{"num_key_value_heads": 3, "norm": "rmsnorm", "parallel_block": false, "init_std_o": 0.0, "init_std_up": 0.0268, "warmup_steps": 200, "doc_mask": true}
Each number is 128 + 24 x the weight over its row's rms, rounded and kept within 0 to 255. Layers, rows and columns count from 0. Numbers have three digits each. The size before them is the row's rms in percent of the matrix's.

# layer 4 attention query, 192x192, rms 0.0895, rows 92-127, columns 0-95
119:121130099086115122146123114097110115137091160103180117115133102162167091162150144083146115081131148135115126106158104094122118145104108128119120154154104106148130165160116144134131107132126113134108175123120126145088128145173108120125116144128113182150144164123177126161094123132158173097
102:158144142091129121148113136116089116137151138179127152101122132123152062159103104098133126136168165136113145123149122143074150146116080135135141137139176134129105095078134098128097134133111124122142105076105144169124115130108168110109150108120117100160121109118107106116157119117154165144
111:140137152110149101122133132080110136135131152132123118160089151138141143119163169071131158145105109111106107105112159195146142111126117138167122144132129096090122117082154127138081111122147126146101111105138122129124121171116122152116119120132139111087130136113123131128136128144136163143
114:156118139100090113138155088159153155143099154112135088144110125160159160122099138110143097124149141105147147121067121126095152103145105138097145126141159125124101140135110092118145134086114153109112101103140129126147149137154177113112146125126125129098128157162125114147152108151097122131
117:107161118121131129110093116132122143099150147116098135127125156138097147133135105113119096111153115135117104113116121116146155147122078136115137135137163141105109114112110126111089151097096154103083159116143120065133123201092135101125129122114146112159141121138161119124141059093114135133
116:136132118163097095092120097136168152139146111130100149135138132080105159074121137162153146149123157154158111100100120117145184154151162119145160161145156132102114138145171145146113142137139133121136142102115112132130129107095163130146105146132154155129177140128114128124111112122102119101
103:127140108118142114046116158143105149099132113097130167132070160143139126099129128138133152105138141130123145083191124112103150100162158122112154148196137132124067132113126163124114101094086089129137098128109137105172144131125130146147143154078106138119165144133123108090118116136122079133
107:138096152135144113119139134151121152141119091134115164096134148160091132202137127115117123123095141125097156114154160131156080133129141118161168134088127127117144139142124119132144131166146126179127083148119128131141116081156136100126123135114097093095096131161123106164148128135097124120
109:142150127120137079105119126121109129091092107128105102129141152130114152078120154098123136119113117130125143159101136094094128110127136124113118116174147117138113116112073167123132149145111132160149106121132057107147128158107200133111091133131145142147154155112130095103140137178143191138
118:129129111099094065106158110132140128155144118140180128094106097115163090130150107139094102135105106119132121112153125137134126118098139113088158120165089106120089194076167107160120121103129145122143133101143135131111098120165135156117160183131118152081114131106139110158108158161141148109
113:145116122148094150146126089110161107168108124124123121084116130144135147143131074119113097121160115123152063134152120139135122148186140124121133161143134114131174145145108150116130109131126095098126104134104110142130127071162144124098109149110123155130158176127161107131143123133115127059
103:153155117177117138118094099107144118104097146114070168147142142121060138138126123149124145127124125144109156134147143063154115118182081150134136179139115137092142123150130168080107130125109113175132119132098130118104120122145161102132116126091159148131128092160112164141147159106110114106
117:137111130122125134131102138123158105163145162111117123124148129151131139113111081159162144127170124123112082109133117139173112101116132083082104127120107115130107106113118122137163108182127109111125156178090140157140130120171132120119110102102123150158114182141136084166128182127128101095
104:134093122159149144155126107153129114121110093124108148160104094123106143113125149130150162118098085147150114146116103176115078157133184119135127105145139130146163125147137128122143123142124139099090109128112095148177134118147156137159124124116114132142134123146115136162126091162143095080
110:102160094137056109159101122120095171140147134117140147139096194170160111162107120130133107126127111127137153137107145154162137116112153123106124110149164111133086129153108163162121122152134113096155137150096177129121139119144170136152082112145119104097100123105142141115111120108143156077
099:159157132124094115116118131117099185115160156131088089143131139131121133080124138160131181134066122143115098124127125115130140105128123119114098090145139072060157119126148116117123126137138139094142090166113112149122113116120092142135095138127119149123109104177111100130164146116066119175
102:149161120090094144095146157168120082112120145133132115168143147140134092141123123176120155116141134165128111102153123128126114123170129117144110150121138180105170095103150127142140097103099128113162102114127135163123121117144146160114123105144123125140121164116083115143155128146151081105
114:121133087114106149133137089139155101129162108104111136121170143142115087139121117096156126110110145123145119142150190145134144133133112114130108094121135130113132108148105117069141147122104104127128142142089106117128112131152120121128120141149121114068154110127139094121147135144103131116
123:122137124164147136107139117145051153097126140139142138134080128137139129123148111154118089083143171115102166149117147125157151106095137144143148124167123126100116140160115143092102100104128109078160149066138119141117110182123127147098092127156135150140149117135113101083183131092144124164
106:097134107143117107091094086096120083138137100124109155077123130076146102144133146126117134093132125127161095146100116089150153165156092117178129118090134110138107127121145111129151099141161121161108073105160136102092107120145084136156143090147123112137115188122167131147135138142131121102
105:102112140113091124100091147110080137124093127147129081117098118125111096161100146115156051168104161097120139153145120128124135119127126115181134161149143100151122117143143133111136098088105150104079120132170117120155141120093135138128084112110137130083168132154120156095156107124129169154
106:149125191129112154113148126134185138142113116146138149157143172124130143099108157162133111115116100128151133155123160174117146123140143132121152120122098154182075122185109090108127170137162141123078160162145136174106119106125124147189110136124092149128133130132130132176153155136098122083
106:100148129071114103133176102118131127135132168129158142155170161158104138124079123129140122122105138143090133115099150147131081145109108109131119097148118123114114135133112119163094134093135167148101136065112140123156085129122106103154123119132196131079151167129155105133109139113093107139
105:105098135102135120092144069072120148103139160196162105119142164120145093101118142135119110121137153137137156172136154116130137136131114075115124092124084128127107150131115154187114133128140126117162131133131167156151129119115121116112122083074066141119122122138161118123085124138145167098
115:109090138186142120120130128131121144129152100120070137170111140109102129116122111114123142106164111101154141119113093149149158152142124127172134078149128132154122133146116117110072133086145126111122151154133129096159139120150213160154115108079127128157172141153128154124107134145153116152
101:097098116152137108143125117100125112148075185103145095117105137137125119092143136123104106112132112129121139136130098114173088104107146113114150159127165098090131130132096162132139144117150160130143119106121096082122100134107139073136154172148130125111151152185153122142155102101139148122
118:155094109122103134129140138156105143120107145097106154141133155131128143131148126133117175150101101128112128109139132143086099171164138113142149130106133150123116061120156111123133152149162131133090112144082082122094129096138070143137144089122110077112127136166057156160140136145095144156
101:125103154133141119136105157125133131111157160149151120093104113126145111132147145170145097157141102100095118117133131127113122123079133154098097122125123116128129127123132120131144095107107130162144116105140146085098081151120164132080122152117159113162107132086148174129074090142144089117
102:132112124071153157164117150139132136119130109156058116151126144132106127155143151126085115122095123122154129115112108131113118119152146130130155102154136119111123094137111109118143161145147154139131166129104101134141158139127140113147136129141143082092106140106122153146158122121128103122
107:174104173133144121154130128098107100141137131172139167140111108151156094116130112117113127143170151136120136118132123084119138134120083155098138158119118095102115145188099118148133141168142069129107086185147174131135153093159123128126111140147098160059166148097142119110104148122104124152
104:060149110179083086104125076106096103141103156131142123105129131175126143113161158120154113181103141143113091136148150143107099111105110128135096122139159126131168118138154141112076093171111150117089101102088129124174103107122117126114107135119156176148108149141118125121159134146130162100
103:116110146103137134153133132160148136158123116109140166139142174124078152160114067138142166136094103126111100136136127146113120141136119132161104160085107139136139148123179148076126173168140147132133097112125148135150119093108097119169131088150123115143126126154095113112104103114129132116
118:141123139114117141126181132114155112154135108128132130094148122112174129111119129134114138132140106110136138136165098124119080105087124116119163108125126122096099107159141188111139118163129119114122096165140149142140144102216186123081124140117101132088123119092146156146153114056169117113
099:113134148129107163109123169145137160130172125114163124130146139131158114113121150118117122151111175131148115157108116118117126149119137123170167173115168106156101122119105153090162118133084122157096111101119137127104101156124128169115114100103123123119140141077095114110153128126128101080
103:072156140136125096116151119135157102107136152111075147126142129151166147126142072170098146109133079145102128101131120118133138129110122092125117201141134141142154114171152085137140131119122145097139119130124119130143108139147117096112095160155134120152139140131169137106138139124128138099
101:135128130066147163113096108135129148100126109145088110124133155140074147117170123132109099132127153076122115157126083150155106106096151113122146122110132145151109112137151160128166145155083121120129139109143164099122119135124106116141126101092140151156121145095126127125123144144127137151
# layer 4 attention key, 192x192, rms 0.0842, rows 92-127, columns 0-95
113:153135129135086144133161115116126124134143123167143129106138123195079135104094091127129127152099138124122095106158126097095099138121122112122118099113092117112125131135100094129136147111139122089165092140117107131118157090154092105094088097164124139089119151137099104140136159152154129095
104:092120118153135125111141077158181135159129088080135121116124098129112106123167143134112122182093076134101124149145154070122123143159126151172106071145080148177107157115143167095136142123110109158127108113150140127129156111166151123151139132116122163146115149168141151160106135126134131129
112:109148182139173112166126178110141144142148116159153096130169057126165106131150102117142111140147136127135156150131138109149150135104142121151095104121126112128125112125122101142174106143096150133146154110164110148099131161109125114119124120111104146139119130082156111169121123127148120126
114:070119078147103133097095141159110149097129137115134115137128177141141126141169155110119153082122151165170110125129111119108108136147134128085135113143101118176106120109129141117138096143127143103126143116129110181123167173121121142148105131122121118117143162096152095118119106159155148128
110:058145141148157133127144115117138115134065127143170109093153116112142119139126102169119120110112150103134124117123140144121141151071162117099121114193111132123137151139130122184137116112146157143141153109126139154124105139140111137134178147165130133096123139095117108114122135129145156183
118:140101150110104120182138141147094137117141126146106140124097113140143115121115094117090098116113166128169129128105144119132094115170076140061110104180132143159146149146121102102120082053130165112101123074135094129123114133127095144106130121114115140151142125108139122133145125136129161147
107:115087088148060097130124089198108153121115151111110090115160106100117138159158102159139117127119143118083135117148047133130094117153098125087134097160111146095134131172145126127117065106135128140141143110108090159084120134126134115107122127092150135154139102156136088146131131143131112137
110:095118163115110152126088109131113117145096091103106120172159143095138135111104108107166193107150106126157119124144150171093141151135128141154158086133151118083124120114140151109137114153159131112138113164134122140153124159123108174110122101103124101136104103159159159141112143145136148068
107:122124126131119144128112134131136165151149126156156128096099091128132164138140130126074138133122151104103119115159108147121136129092101103146119137134136131090107157196161107121137098117119124134143148066170133156132106127120091088125131124144140111109123102142100068150138122087133141137
119:107112111142117151189128151118177108145121119167142134110132112120198163140172121121128124120154133132127078134148099103129116127137136124150103141091143128121143136141136112149131094156182083158137118179129165140155145092147111148129135103084115155126130157124182122175104125122169101088
113:159119087129090132123156128132140159113142140173117176122148101156138171129121129135119185091102158177133111065117103123137149136150098112095154110136135164111111103156116149127120158081119117128121129132095134175096111104145133148138117124133118139114124159113044141125156122143098108133
099:114122112101120123107130136166116114116142129110142148096076124149095125120156134124106138129110132150179126139116079148140150111070166114119118116112131136133114098094140110138123097082183144120133118101156092104129079096145105144098112107100132117144125101131112131137141123174108141137
111:163117161137134150105123081096154133117143115120072150127144144150101142163105144088125164133123152165112141125100144118147136120169134162134127134128129179151128147144076095108129132112139163089143129163107114096114127152130167151158111100156113123108089152170086153148155103153121144114
105:126135105159128145083100094174108150108124149129123113123097103100091102103138123119109113111137158136184124077154102078140158117105105160175117112150152118116128117113144124114115142111126125102156102124118114105124119132115125147109146130112140124141130147151107156109132127109106161081
108:146140116103145182179147109126145158107110093100152097123124137128152161111119093096111190113140137128149108091105138138126132176140149129123129116116140077127110100134133108119180137124155130094127148154176098152115142144107141164143149087175104147129133134128127077156159136149125139115
098:119093146115189137123157139123135134091107130140117140153127107097133124108160129116147111128117095157099124161134096139102134097137128159123104122116146138125119109139070142153119143148127143112109170141125091093127137138121158120124134117160109105167152151138154136125146095118160153141
108:126135165150139092124161146126129138147124091106098106148130135124098179139151158127129112125119142122142106121117093186126144151123176167132112119110086106140136111158111098099108176108132097150078129144117103094136140147141129149091091131101143108149136112137156111136129131159099131146
113:140146130118139135168121160126086115101099126138112142156127074113105150128155159152142170118084164087086118120131126139124152119138135101156149112148136116110128125134161170158129099104154167146154118123122121103109202110093139124201102117130147159159131094110091130141177119113133113128
117:111131108125113088182138119120148149116111100107171128077128109170147108180181121129097119199106151107132160111122111109096104136126123117109121148155123111164086167113117129167143102138111118110120153115131142125104101104138115155112131127115123126126112140080163109170081125165109155054
111:132134121110105173150145165161138109118121105112105136145113176114160121088148124136095104132108155107118111159152152131114148132113120118121115131133112132154113154115119130077163154164175107117155125097117136152148109109146128128146142123112112139126114074134111121145090177098131172123
103:154128149106141152123163124160114164107137143127131136183106138110142112165122127143132144122121182142120159117121112133166158141094138080144141134099101077110110133152197130124160126126102101103160097115110103148098148134160052081113110142140115150110106120110170116144115166132127148110
104:142154075145137081149139142121124165091146120157118127140096133097154154103090111099146153135128116099130142125068126122123136120119144111133117139125155127118140151058161127175137113146092132119149136112126151093162132112099169136144148113127166079115095120115100139101126145131115091145
103:131083140126149139108093113096138097106079119124107099146128131183145096138138118122148141142106135155120133088136136113116139128164117095170113152126158158106154178137183095175137144092115129093137103130136116075108140178137142147140111109112074126092138128135153120141117084149097145126
107:157120143148103161126139128089144157130102118066125127137131162160164119160116115124148120146118143103133130132125101159129127126145157137156193122110118132129152161180145127146103090127102130111130133126130120151108124110123088152177106107203094154159116130177137071140163118151117121131
114:109107110173131119122150142129147150119121120130113108148124144110179149140143141117099098126138113159178127108116077111167126122126119138147156137118171136112119119165153120142144106148054122172103119109157164124122153172104159150078139109113145170113111153121113179077157090140160125145
103:134137094126126161101148132143127126140113116150119154120132106119142091163131088094083112097138148178126112087124110190124166146134105101105136106141122128126151134141134094146172155130137139134105119113140174114135149133150127158100106122130137127117086124112127078133106140147136172088
115:084157135140155136104070122162144142123143074164117131138085178108085158088129106140122111112123086138139115138106125140148166107144097120154124134104121109117128107119129122123131075126115127132131100176176123109175114142071122108174117142126131090158119111160104130112107119115118122114
096:128160149123159111117136131114163097135100142149160143117122086111122149189129103126108123156180128110152137127134130132165142114115145126168151143105137147170108144133136113128116094134143101143160137178139121186111139104194140112111121181126192099088133112117124145144126146134132145077
104:124179121128102126118119100126152074139133159114155110116111156082142158113104167101159101111161136112120079158117157119109104124089150157159113133123193159126139160110140117132150133154114134132134182127148157114169149153122137141157094105122148072186111128115149156105175147150155128110
099:121103146145115127155175183175162141097127105119121109144136105127098119154121105161130127147151147078150134102138154129147082099133137124127109080086107145132142117108161128165118138119131116165110073145150111134075148122105178171114098068117096094141126129140094146137130073109129118144
101:154136128080172125161143071133125149112139173159145115116125104136107121111159122155137133104139157172095151119169142129068178115153155153143153107164088127170169091123158144096163145121138111108177114144096107136090117143153148090126148131113147117120106121135126106145114122130128129127
099:141152134168145142099092090107152140145118128140067124116151161137180112108084139133130102130110132151111154124126119144142161137151139142116145094117152091121159105145122121156130129127160096071117106106123151123129133118124112131113126141132138125121137116112088154162116138133075137129
110:110116128132111131137140141123154144123160169144115115105123121127118117138087128133126142117178109094144132116142152125196118113117108078139145169100114127113136128147107108138140105140126084156150069127088142106112125122114173148147107116102145096146156133146119120099129136188106161125
098:137107124072116105166150102153156117112147120146134167171121122149131099153080174095100080123160117104094140130121164132175130094147120118138081132099112164106102185126134107139105127109109111095145125140133134139104120178162142104101112128139151098113125153121154132118143123151142140136
102:168111115130142116120116137148155129124099090118110116131128129121127130148137128141107117121087160148101145111104156153119125120138156118145117107147096141161097127100083127151149128143111129098111128146100128170156080117146108113158138140088125119122120112197059128086123092144133104129
101:122158172129128122081118098120134139154167108119113116104116133107179125112075138128137120145122154147139158061155125133136098126146106141190107135118118130106093158127112119146114096109133136117193143076144135198137129150099133115111124126176114106147093096151105129130112143121101066109
# layer 4 attention value, 192x192, rms 0.0805, rows 64-100, columns 0-95
099:148144080136125141161130104099154068129148111142146128128158114120136120102136161122107127154124130104100130144171116122140126104153078091137105099098125127148136136137090079151095080123151144135112117124136154125155178116163182125103142115133161078173145154110128154088151145151124158120
103:151119097121133126156093137132142135127144144125106139103111090105128101096138112109155159138121125160124075099134114131109169143108125126148151110156142154086138101186155130134141096129117121109163099167125110131137106116118068108129116104116126153159144133143180117060115108093151144117
105:143131134147149132119113115109143101135149131115082132103067129110171144125181111189123140115105135131123073104134124095147134070145123121133124141101113127174115117154179092113118104154132121099124135109155159123133134130161124087144149147124154124147160149103124096098164141120137115102
108:135140102125169093094127079104170129107158148113122142149156107139143122126151131106113076165081069101089113145141120157107118118149140141118132103102135108091114143100123105125109100147120124161127125141131138088105143156103134150085144102135142136142130129076108115157140081111088102123
097:094142127122103139099148119095110124178113132137108084133167119151138121118089133150079111149120111139112155145175159101107190147096129123134162084138130130088159116078159146142134139129124113113126127140125157144103130159093083151081114099092137113129135115123135112126122122121134152156
105:120140111141155220134095123126115171137113111128132180156129113136168133134138111101130120161154101175110118092148124146103147130096079107152135100032145154168104099108100139104124146102099147080107118113151107130091123129100170120166138096128125125131153118147148127128158126127140122092
106:169120120163149147152109115097098173169163112141047116125163123157152126139174126100121119137104136097121114128153135113101094101113125134141167118145095117141169108122152108145101103193119120146108128110117136112097126121123135148125125103053127137136104130089116134122116166130135157146
110:162172100155136120106119120135102129155104133156139117115097119108142134133093119105089138090102136154139099112153083141136123090121152111097096155093121138154099094112117130160095116113084146155145147134118106184102151114150150139124094129115125122139112101136113163139112122123068098126
109:118150113173098132111113090116156146100117157134141100170130097102097120102143126125130119114131118125130129141187138109074130129139139099141129132135164166137163150096118144152174136145153129119146106107099144132137121163118093131161111139142147151145160126121061158156144117088143096104
099:131178144130175167130117081114107111121185169105115132168129114086116148129152154135134089122125131133163100118151127109101148132111104125133158137119129102113143132127155118135158097189107153118133122102104123135107177090115128109104151085157116127113099126149134134118090097095072138166
105:167139094159120109139103135182116132092117108140139130136135109154131118136138143100143126128123131155117104165154158147122088118096124142156172121141183131154132130116150128136087074139143135079115126109149115134130087116155105092139086124086133122176114125131119124146140141145154120103
093:145160132141143141148099083165151129137110158109100130109108141147100093130119128095091126148102115116149167151135134123122125123140127125157126106156139131148103117137145087113067117154093106134111140141137096130118165111146116115137151145125107169137138172111141104187060135111119127159
093:088128119153126125150081144127117131103106160169123102151115172126106154160176089120134105114111128164122105097154134120114142104111096133122133144108145097162178137120106132085119154109163149098117154125081144159143149164136134112110110123110143166135118142117138127058152127099183125109
102:160112116116153120164117101124127127122149159136104111143118101137098131122146113144087109149127115131108169144061100168094114119109116111127130109154161141100106133174104075149130131101164132146079136141149126108145110129123138097148148092173153120129154117136126182189088144111139105098
102:171125111179137164134150111116148193133100136099088145138136152113134091130136119117150122096120164121164100106126163119152126144126122110173113108182109126143116087167115170122086093101089163146129100124105097160090114090127159106102132139105089112129100119097112123141123150140137162099
094:146145132147104138104172155142152152138138178137144123111155107156120150123106122127146135134137134094105173148084127188106124142125146095123127092102126128118156127149119111118126134134088059151109170133128133118139065194139129144099121161173113164121065144176115174127161115108141130112
104:111107143145133134095114153109100134077112143119167101132122124101108118151111127113108122127079125149117079099104128152107124113167123166164152099157137172159156131153123119122149097076114164155138170113149141162095120126149138144136123156131094155093130127100142162143104121110109155125
103:095119100126160110137153118142147148097111115167108115119163115109109059122185157122132127099094129126117118116165121113080099090182122114120120161116133135115103131119113098131131068142159095108092128155149105133163141101126114115149163126124165129171141156092118155142142127107108140121
117:106125129111170106110146108143188113132117136191137146134153094142121128135104132107151128156135145136180098162159096136167089140094118130103107138106137126124110118126112092106127132126149165093154114112106151111137104154181150131156160115151153126094088080137062113102163127130154123118
103:115130123112133137120103108158104135159132161113128175107155183145131104077153150122110166087146105144133096069096157125138122131085057127131086159116143109076124128155128148117084143076117137155143125140189116099150129130119134109123165114127100085131086083120160138109127128148169150102
100:147119074141100105165076139140146098167138118126097086144101094131140155124136127128116133092150101142141160076112136095153126184143182112119111141112148070133169119149117136106144111157151119166122163161136090131123172156105124161149190156108121099141130098110146124116089163172144169134
096:132172126093180107090142141120117118114182103096150120124157146103111099128115184166145112159109131116092121180124136102125118172164094097106133111131136168094135119130159136147124158146143128109097128133106112136139118115125126137158136151141162151114151103141168136090135170125067074113
103:119098139121138148122174157123115140122102111125119129115115162159177122122127098128097131110114122155173138128134131119114171106138124153099164173157125130135134128133162154092112124102124149130079133167153121127070119113193155071175138116088132128129071130128139135134080121105191147134
104:148110123165129123171136169142117147142116130149134109095094110143087172142123180107107111112138121133084124093140119171110138162121116129100112116104108135134134125088133089157114155149116149116135124142163149123166190107155114113088156149095193072086141109133138162172131154129126114116
100:123157142122103168142140125126134129145154171148128129151111136127153123147137087141103069091120116144125119141114122102151086124118109141135120150110141128138145092145114057148175141147146147075092128209135162123126150123094095131098156130135134108081112135098135150137148168110113109132
099:128147169144108121122122110156131121117134119144094089112139102130130121119132109141114150120107092135135112142178132160149137116131116126146102163118148156144138097111152134136179123145112153140050170110104168135138129150109136145151148140125103155139134135162155144146113149155150142123
102:167144135109110118144189142143151135114123131182107174119084091083111147161136137097120128147098110139136143131118196074093141138088142121125142129064162142139119108106114116167088160109132166092150119136112122123176133128131125154094124125172121148099135146151128117082116123119122115130
101:118145110144146136128147120126126143096114127129181138098143131153118140099115138160105090149150108137126130130121133121166149120084156160126118181124102128174126119142126081124140114120141090110118139126150187101143117148120132155169137145085113108177117099154142152123166141114107102115
105:147151100154124117100133119132180092085089092127132134110137103160114130148113170092146107121135130135137119117169107138162167144134118135108117097123167077128179149177130137102115120097132160132105092111123135173137092171143105130161134117132127092108118125112154132128116111139134100099
102:090146126106138170166099134118113126103120132110119134167133121136168152111165121172170117141172115157148142141167139085145128161131138154073130111083103090121140129137139132096132141132137146140160121114152097137161152129129145132136142133166166082143077113149164108116174128143146095139
099:116120187152090111122095118135154148102098080142095112130118125094110140114112124105116150130136105173131148132115131115136134162152130106151160129101107100141132138150160129128112102111129108118124103127118123100130120090186176125143190140130143096153089130121138129111135110130111126118
100:149150083172135109131095112130139137135115116167088122182146128131136150087128133141116107145154080136122114160131139128118115114137115126137142112128140113165123082131120129153107127121098097132139108133153149126146148112108148116141154167172131193198117103131072136133153120105128133139
106:107153135113171141116112143140161139116094123131178159106119149132158146159094101149118176093129096093151133200116110141128151127158136071183137147129103137119110113121122097121158099085139092172134129137162129133117165111151110145096127105151127120156131131107124082155143141110160097158
103:101123124089115107100145098126086153152123108125086172085125130154126155155081090137127121108157144146094096143150114080175165130142138133149139124111127169090171145134117117140149140143129132114154123120151152135091132115113128145085126118114157127128135119116122134143101116116090146127
106:122139115127144115128104156138110129105162131128129121081121118127111134115089125111131140155080139134113143144124104115136174129151125139190130106132143112111076143122125141094136130105155127083148091107088137131108133117182103097106088174132144102115115115130161144100130105118162130136
096:110111121058099121166122109140108126177136090173140142113147138107158115134120091140096142153124145168117126088159108171150114096141164092154145172130121137117118115100132072125134126114116124143124113119154128093137167091081169151147118151090142164106127111107130117128110123089130129137
109:130118151149102132154121084129160146109144107105138165107106128125131124142152140144150150123148140110115135098090148105122143121150096118131141135132151091139142149177092118147143137075142115127147108131041127088115113092151125117146125093150181103112134140150136120083113086137159149112
# layer 4 attention output (transposed), 192x192, rms 0.101, rows 64-99, columns 0-95
108:116155104099086117149148127147114109123139100121134146127076162139103142160085142137149140137144089111119150146147112132128172142115139126115110156124063142134098056121141106111147107109094122164109143123113139148127116132134113139165139128090110097106118146149115133102140140099112183112
103:160148150095172082126131122142137122122128134154134177146097099121130126084148114165154111112134123147122147090129161136149086075144108108151091132127099126158094095145121104126129116143145125163162112097128137156109138141115196149107122124113120122142163162097125139113135112168142113129
106:136119150117134130168093150116107114102117153147178097111150121170079108163100117119161174101159133139136142134152141118128119103111128129123126095128113143104166082150101144109146127100116107146135122118113149108142112153113144109134143140094158126149144137114131140137125081114119143119
108:117129121129101142149134129142147125080177126106126110118117147113151150141141140113131143137113137085092166120144114143140095122163140126145135096113124115118099146149106130136170131163126099124139116105157156122137057141138117107137163095133155106128119107087134128142134141115096146135
102:147078150175092130118125102143141113139114108079118157116120152130156105099117141102164090120106112163121176119094101144119115145158117154115138140125113132152120118089144105125135139133148133132106143083125127089092111144157103113111152142156113156160126106159144120111150163176107134112
104:128140168085124119120173166179137088172176121131130095119129102118091153139132107159129160164123168136133120144141098127116149137171126098124129132153136167136095084133121127133116142096151117165129109088091126143150147105152107134108142143104158129114164144134119133145129145168059144165
112:107145137135133135147136146171104133053088136101157156118126137100100161107128107144137113142147157096130151104145079107147095194124077125109117129101161128128118069122174131092119114111118077094111110168135123127130119134128130133082119135156132131128132119115108130120087087123125132096
114:103125121079125122144134135101124095132132136137115108087138144105124083136138147162160173155145184134101141158125194117112178136104173069138085106119100154154151127115113131120093133120116143156110139112125107112095078130124092160192111118184138167106105136133123099138132138125132153109
110:123124107075092171093172114105085129138168121133095122126116150135085104147122156148175116177114153111115114121152105102146093114108122109126133153123081125102105119106147091138147104098085110153103147133117103108089134116107137143110085130124129136144123102131119111118141160093123095123
105:110149142139090077147115164165148129081116097123167122142122161134109129118154086092160159101130100133112175108121144147168097150119134106109100133136153127115114140101092117181116105127156115126111118123133120144115160107136124159115152142117158124149132108125136132115142158100150134119
110:097111094101133122145140119148118074109135135097096144109122155134111087095119164182133153103152117137158127113135119096107095114141114098075135145124142107113134106126122129104120148120124148133126130157128146085110186154144118116118118097144124109098139133125127130101130140160147122162
093:120125182117123124148125097125104135105132163119102114152125153138106117140147102139097105124098163116128142110145135158142143133079112151087132097095161121117131103180135121110115155151141099128122114141117142113115162161154071140159097111135125148133129106114142129154121152153132165133
098:165134140112135143107130138124118157148134147118153132143137112192072099100185118157126149134139117086139172111147139151077089125111111112140134203169130136115088143121114117166124141106133100142152123119129151149076110108137126105087132124090127108135102123122115087151123141148124168174
102:154154111117086167156145144157118104138110066157113171114130173104121153151149125144159117113150119161146108117121096155130170080154132113119145129092121125136106153117172163118152102141110124151149128090135076143097171100096105112127134156149095097154099086113116143166140134112144127149
103:113099149119146122133120111151106106127153161059103156104135106099106115121107106172099138117137148135128077145089137130121186152177096132125131106137160138137165140142134177101085143082144121131137166116108148127120073116142067146123118121143148149105125135140120136111109120132123131115
096:117131116129122118159103145134111171121105092120090105113104176121163173132105142103121106106110104090110125094124134117123123150183175180127133129145119134141109171182119132119110091116108131146137150101114073119173128124111125167098113138116119099068125146144083094143118123094122124154
106:164142127130120108122129140138104134145127121114088149156168152136176114140143103156095146126117177152117123097135134122129092116079108090134117124156148137139165178187102148122143107139120177135130150126132135075095078118111109100104136115143119113145116097071098144132177096120097134145
101:110131123124107136158126147129099127104122116139127106135099117145120105116155134151151164133123102086134079182173132105108163100131117111129132113128083139145090072122144117071152115135119102128106182173167117160132109147151173156142143066093123110152116146121139089186155131137147135126
115:135152108104090151099141130137111176127112109121167101132109088156114127123151138113141108155105098154118119140149070137072167133134152119094192143136106163125130164122122126135172141101136152118148143179111118133115137120091134139120127124136123110127173167146106138092132097156128145180
102:143129126091124151118104149136153095180120176105065184186120098087137126102105131112128128123134152150128147179114147128142174133173139131122122135130108111132144135143134160120137124125152133106152113119110118201150154118085127139099153138128197110174121113113164116116115176161155127115
102:098140129132143160102118102129171172097101125146097188127134173132114134134095091145091090085122092160149102111103131123085117151128119135111098128112055156138138125143144153139125170139130115134143067054155136153111139149164116107130152115137138143159091105138134102105098159120139154120
098:116151114100115097124115148127145154156140112095136100131092143132148140157097118085158148118149126143078169120122177171168119090097113159090081126098147089111124133092121161124142111128132133096119128154174126139146146123106125140164141101116140131148122091151104080140139119144152102160
112:135120185153146160128104122135145146148163116120158110113120089140121106162155138147104135146103138078136132117086163147145146132104102111164119132122148137159112147186134119048146145139157153150108130120153134137105150150105098130102119120148160105121136143112139157148168119158146143118
097:121168128141095165116077101113116149120149120139133149157104146128188121113120121152163141114127105169150181130152109132120125162104140114102115123116073139134152144120142127123093140114109076093089122146151112140146082144165132109158123147164090159121136095156120117086093130127130153150
099:121137172131126118090142139139121159107128128129118171083142163113131148148119143136127124097129141131156119113123151141113169121147128102128108124136117127127045204109139150136109097114119118157158119121157143137126089127157105102092115137120179134129134128120101114121121159142097123118
098:152136183135094124156122125137117123113108121099160108093155134124076127131096077131111123139123132087108098129104092136122121112078133166108102137094130136174139193119125087124114154163118098169102105135199162107098114116143090124135111104160136104122128129130106110151129121142126120169
105:139149113147151103103099162101070139135161121132109122095113113110086116119148182130160132113137161156145123134128114159135093123119193148111133198112118110116117140114105158121127128169186131165131137131084107096150100111124142125106105166117152136125126131157109129109109151126144131172
102:138132142118116117126143129129146150119102097160124115137090119139128102141132086108125142120091124143152153136145140150130137142124092112139160105095123126096122194149180147126128150103139131154142100159127114103136113149122119096074160082136173074104144139119155145122157148109097137146
106:119146128124110167111111111118119152144207124088097130119134131140130109119105152096119141150106129117086149155079187158131126127122123117108163138128121138128140151134101161091123172151149154132134131086119092122102122156142113118136141124172096118126138126110134106121144131150168144120
101:115123106137126119129106139158115084132102145142138120173102148144109134120139100122134156156143097119156126124132181127133095167156126128119154198146149143135157133122105140172164170077162170148174096159144106115130175144094100098128172101107180141141134165154121141116061114118129112119
104:101136136175160125143103163099145123156173186110134105122137130126194101121103162121131149174118113143159090066122104133149134139104127132086129095149161135103155122108121108110089159111128121201130140146171156104120169136126157160144170129142161101110158126167158106141117128111140156186
106:088160099080146152128118142167115066120101160115103126123115126172113099129123122161178121143150134082089118097161140117125117140062108140113129137127083106136123129127136120133148122082111120153167134127156146126098133131169123155157113142132175127106144150116127110131080156101096135167
111:134124141102128144114140107121124174125144119169150088145104109143161116123115111113171081149136154140099093088070154110123147134180118159120127142155116093140149126122112137144120083137129135071150160112147142138139157185096091136167124073120174126091127166096121120115093134155112110143
106:138119105176098130087139126099137154110133112108173103123137111097124150096141111129183109120127127165166121124080149148142142126147117133137117088141174100144106139137153124170109153110148111118104120120116131154148074198131190127130124138141145171098142135111130114132119167190145101081
110:173166134129119138135117129122124104139119123131111159141105112157108157137127109098187096124145115173138130080139143106096174082133121144146181088168118104155110100130089112158117122129153149110123140166110141144140145133116166116145134145144154123105095095083125105138133108110138133162
093:128109130095164104129126156142141180128095160102144105173113127098131146088169130151166122136142122121143096181120096153135134142138129105143124108123120099179062141095136100134091110133102158088137157144149175158111122137096091126162140102081116093124133140115176056125113145136123161117